config.toml
n_kv_head = 2
d_mlp = 1024
norm_place = "pre"
positions = "learned"
bias = "all"
init = "normal"
init_std_up = 0.0201
init_std_down = 0.00279
lr_mult_o = 4.0
schedule = "wsd"
decay_shape = "linear"
seq_len = 1024
train_tokens = 826800000
dataset = "wikipedia_en"
Each number is 128 + 24 x the weight over the matrix's rms, rounded and kept within 0 to 255. Layers, rows and columns count from 0. Numbers have three digits each.

# layer 20 MLP down, 256x1024, rms 0.0417, rows 0-21, columns 896-1023
155147139138207151141147101065126093134093167130135087124141125099129093097146116155162152121145112141121124201118158099133144145162083134119148117087102122146158140095119178134135129079094100114113146154096119160126120125085117127124131130085110138128095135110103136155136140117109118075140097089143154132116174114108141090101138117113125113125099083091118082105161130129123088151134
126139114146133155195136142125116129098141113123142160132070108141149119159139069180147101108114104151109121152135114154135131115145173095104127124158109122084152112145141129122134107088112139100110148135118143138097153084161084135161127086123078133102095057096143160138117166174134181139146115117105126123056139124131098128112154087102137162118100105097135118139104117091111121147125
163117168135102129105129115101144122092131133138126135122159133145098144100100131146149123097113123109130088146114125142130120120151094140135067180119137114113118105109133139126146093195136118086127109149119099120137104115103129134101118127118178117113128164124144127162168128111160126118130160106138153113109161155115163068139110148138095093099110144088141121108117132126148128188110
163115123129094105152121142111137116143144153161146114125115127123139142142189113138168138121138139151125102130161143158102110161123115134111106118098138123138127150111130168167085136143134110140152149121144142126129102111085132145143127165155138110134150085126161103076130120094049131158136146146110112116109159137174118108116145090115105154107078113117121122099145130091127165092076
103125135154187133115157110189102160134135091128168113140126104122118111100150136127142121137143105140119137108141111115149136142126181128165146168137101113127091137130150144148138134137113141084109141148159104101154112104141126120092083180135150111141091121135131178117099091155120169111127141137171148106171140129087125125110140125199159103113110150120127108158149163117112083114105
132125148160179154138116125141142099168117137120132149137120114113126104140175159118188152113118091142132127090090105094114130112138155106094120079188107108097176117152135120182089117096131126170168134115111125164135136115108155132103148140102126132125133106156137172120159165123084109118116108149163111127072151122139126131131142109119107160174090141116153130128121159150126126075147
095134103113114140131112110124112135123136159097146149134117129123103152136125128117074129142131115145128111124147127173121081152099129104099143116150145137141135100143119117123143115134115154077120149183106126104116126178106149111126089070116132183130189095159093122126116132113112151118132150141165120100083115099181113178129132106165110139176132089128136128152151120141170116158112
129116115121164120128113129136137146141192126165108140111131101088124127148147122168155058122120123114148172133112124172129109167140182098165107128122132117128168154141137148101154090138115115071131142131134127116096147131139108121141137153123153089128100107147127110160122129116109153137100121134119128140145139125170118120109110133094133146111103079140141111136151166136101134122153
134122107163117107121093103129100150126156101143125099134144129128100117143147138188178096105131155103113102115149108086097119089144049135157159132137154116162159121113142129123092124096121148139133133093101159152117108123130070148119154093110119135153128104123146097133106111157162134109079124110113088094132134125146112216174172132132119153115183141091112123149121142035110162146120
093117130139108148141092133156138137116123124188129105116099137158158177144127117124165071132106099111127135135151132127091129126082103130209155112123138109172129143156105095119116111135161110157146117164166127182118113150125090114103144109131140104150140117168141158152153092145174107147111070131108130133171111099093118121148153149134122079092114154169140151129122140106085104110107
069116153091132157146095135146126133155152117156123142120114142157131161162185151108160121116113142091124142155095143114103109125134106155065103151119135116153103116135136133092114126157144134126131144138128109113123162140124154137122119148158111107138122116132131120115127155105172149140151132110151129097078113144116132142143136149132106114136136112150126116146116126131147169130112
150124160115148125087161140131129084132133118150104143133132109120156154126113161101124156131125121149118103204103138170117099147114129102126153147147170113088056128132139130133147106141119099135098160128109179142098116123175109123124131146140094129108092147100141132115122143117208146151154130194098156131107117125126149118191104121159095117138122116105128100090140166094127098152129
053112106118110089133158097130128106125109106095158188114152101093129158102094127145161147102161115126129149131122116150130135144119159111091088133116100119125123141139143115146171147089113147154155099121094118110125134127133149118172135128169126087144110118169116096101126132119111067078098128155086090114182140058118108144164109117164117108088135159107137140126178143146100163127107
135137134152102102164148129099143130116119133144125136144103124139106093151103106113115134123111168151131127143164145109097132142096163112139123092136135124158055131113144150120122150150122173124119158133124155116121147102137139125165100156098138093144097128142137116135102120120073129138133141092127124111153113154118111133102115128106208159125145192136130100121101123094154158080114
094132130113139128151115126160143154165127169136116092137141138111139148137149087107093163131153110112131111147163135113101146153147084131086118170169105135189144175108135131148131153070132132136062105143099179136108170166112066122151164137185128078135141113151103110127179143128109134169149151107086115101088159089119084116063105131164172108127183144125130113176150124109089111178170
176131137116108103112137119148113141102127115133119093136107168159149092141089134141146103149136086161119130161113136164123127119162115128086156137120157128124108112139108135127078150151118154146153130138164120134131099107124106146128108137125120089131124140141151131152132086144120122107133118144129095148138107097131165103119101108120164128110156069189114106146158120087169129095131
131149169110137107123119102103134133130088100173131111133110156119146162122148123164111116139146108169117125087114099091144133120109147132132167155102108147132133134127119125113159115099136142132102116117124170114176151155152159120139109169140150130153146116188139171101124205151150162111113109135133147121167135111187144190131124106114115148135122143165098119134120134096130111104149
159117140138153143139187159099133146105130122111152141122130126149117113121106092150116115124139113126133156147123126139115119135131088123109098098132117134109112103117148119117162152149137123119113118129156080124137134107120144134113176126125121096123147078128137123127135109124111114109128100164125187117097124140112131186125146125177104110110154121129101135126122130155100128131159
171126124092115125114075168126133113104126132159152124123139113131135162123115176156145095144128176141137133192116120087143072120128121104118154118104090111109123143100153103146078120164091123149138144116157103113146132110096151126129134130127151137109169194145148165156123156139120122138113093125160117145112139096111135117133090137119129151119134121126151114149148145156104141135102
105125137118092095165075111107112131111108133164142133145080125140124106134146160127113152098171122147100128131126114139105122135117138103110138127122130131104134122107124069126143112136129094057103145135167149115162073145153136128135188130136109097118137156120129082134134102124111124155138071165150125105145157143147106123122106121099157152168112117121176118081135093150189125156141
195123137154149105144131064134138103122130116131113119122106157136158117151125158091141107126163129142123148141076122102147129134146100116142113114129084139136156141137120115142163129147147075132130106147135053129152140130118108131159152093092153120128093192107118111121135094139150110029100134118092113119155119096096100072176117133077138125142149112143110109118154152103121115116152
168105131103172118152138202139106104168095117153153111110126151152073125160152124149160109119127096138127111058155137146169145103128122133052171114147135109149123121127130142123154126164088145138129126149123143124121142101090090117107128187119118143146083138135121103125147161131072129141114121137095167117025130146123115176142151103133136140165122186116110135111086186178119124133139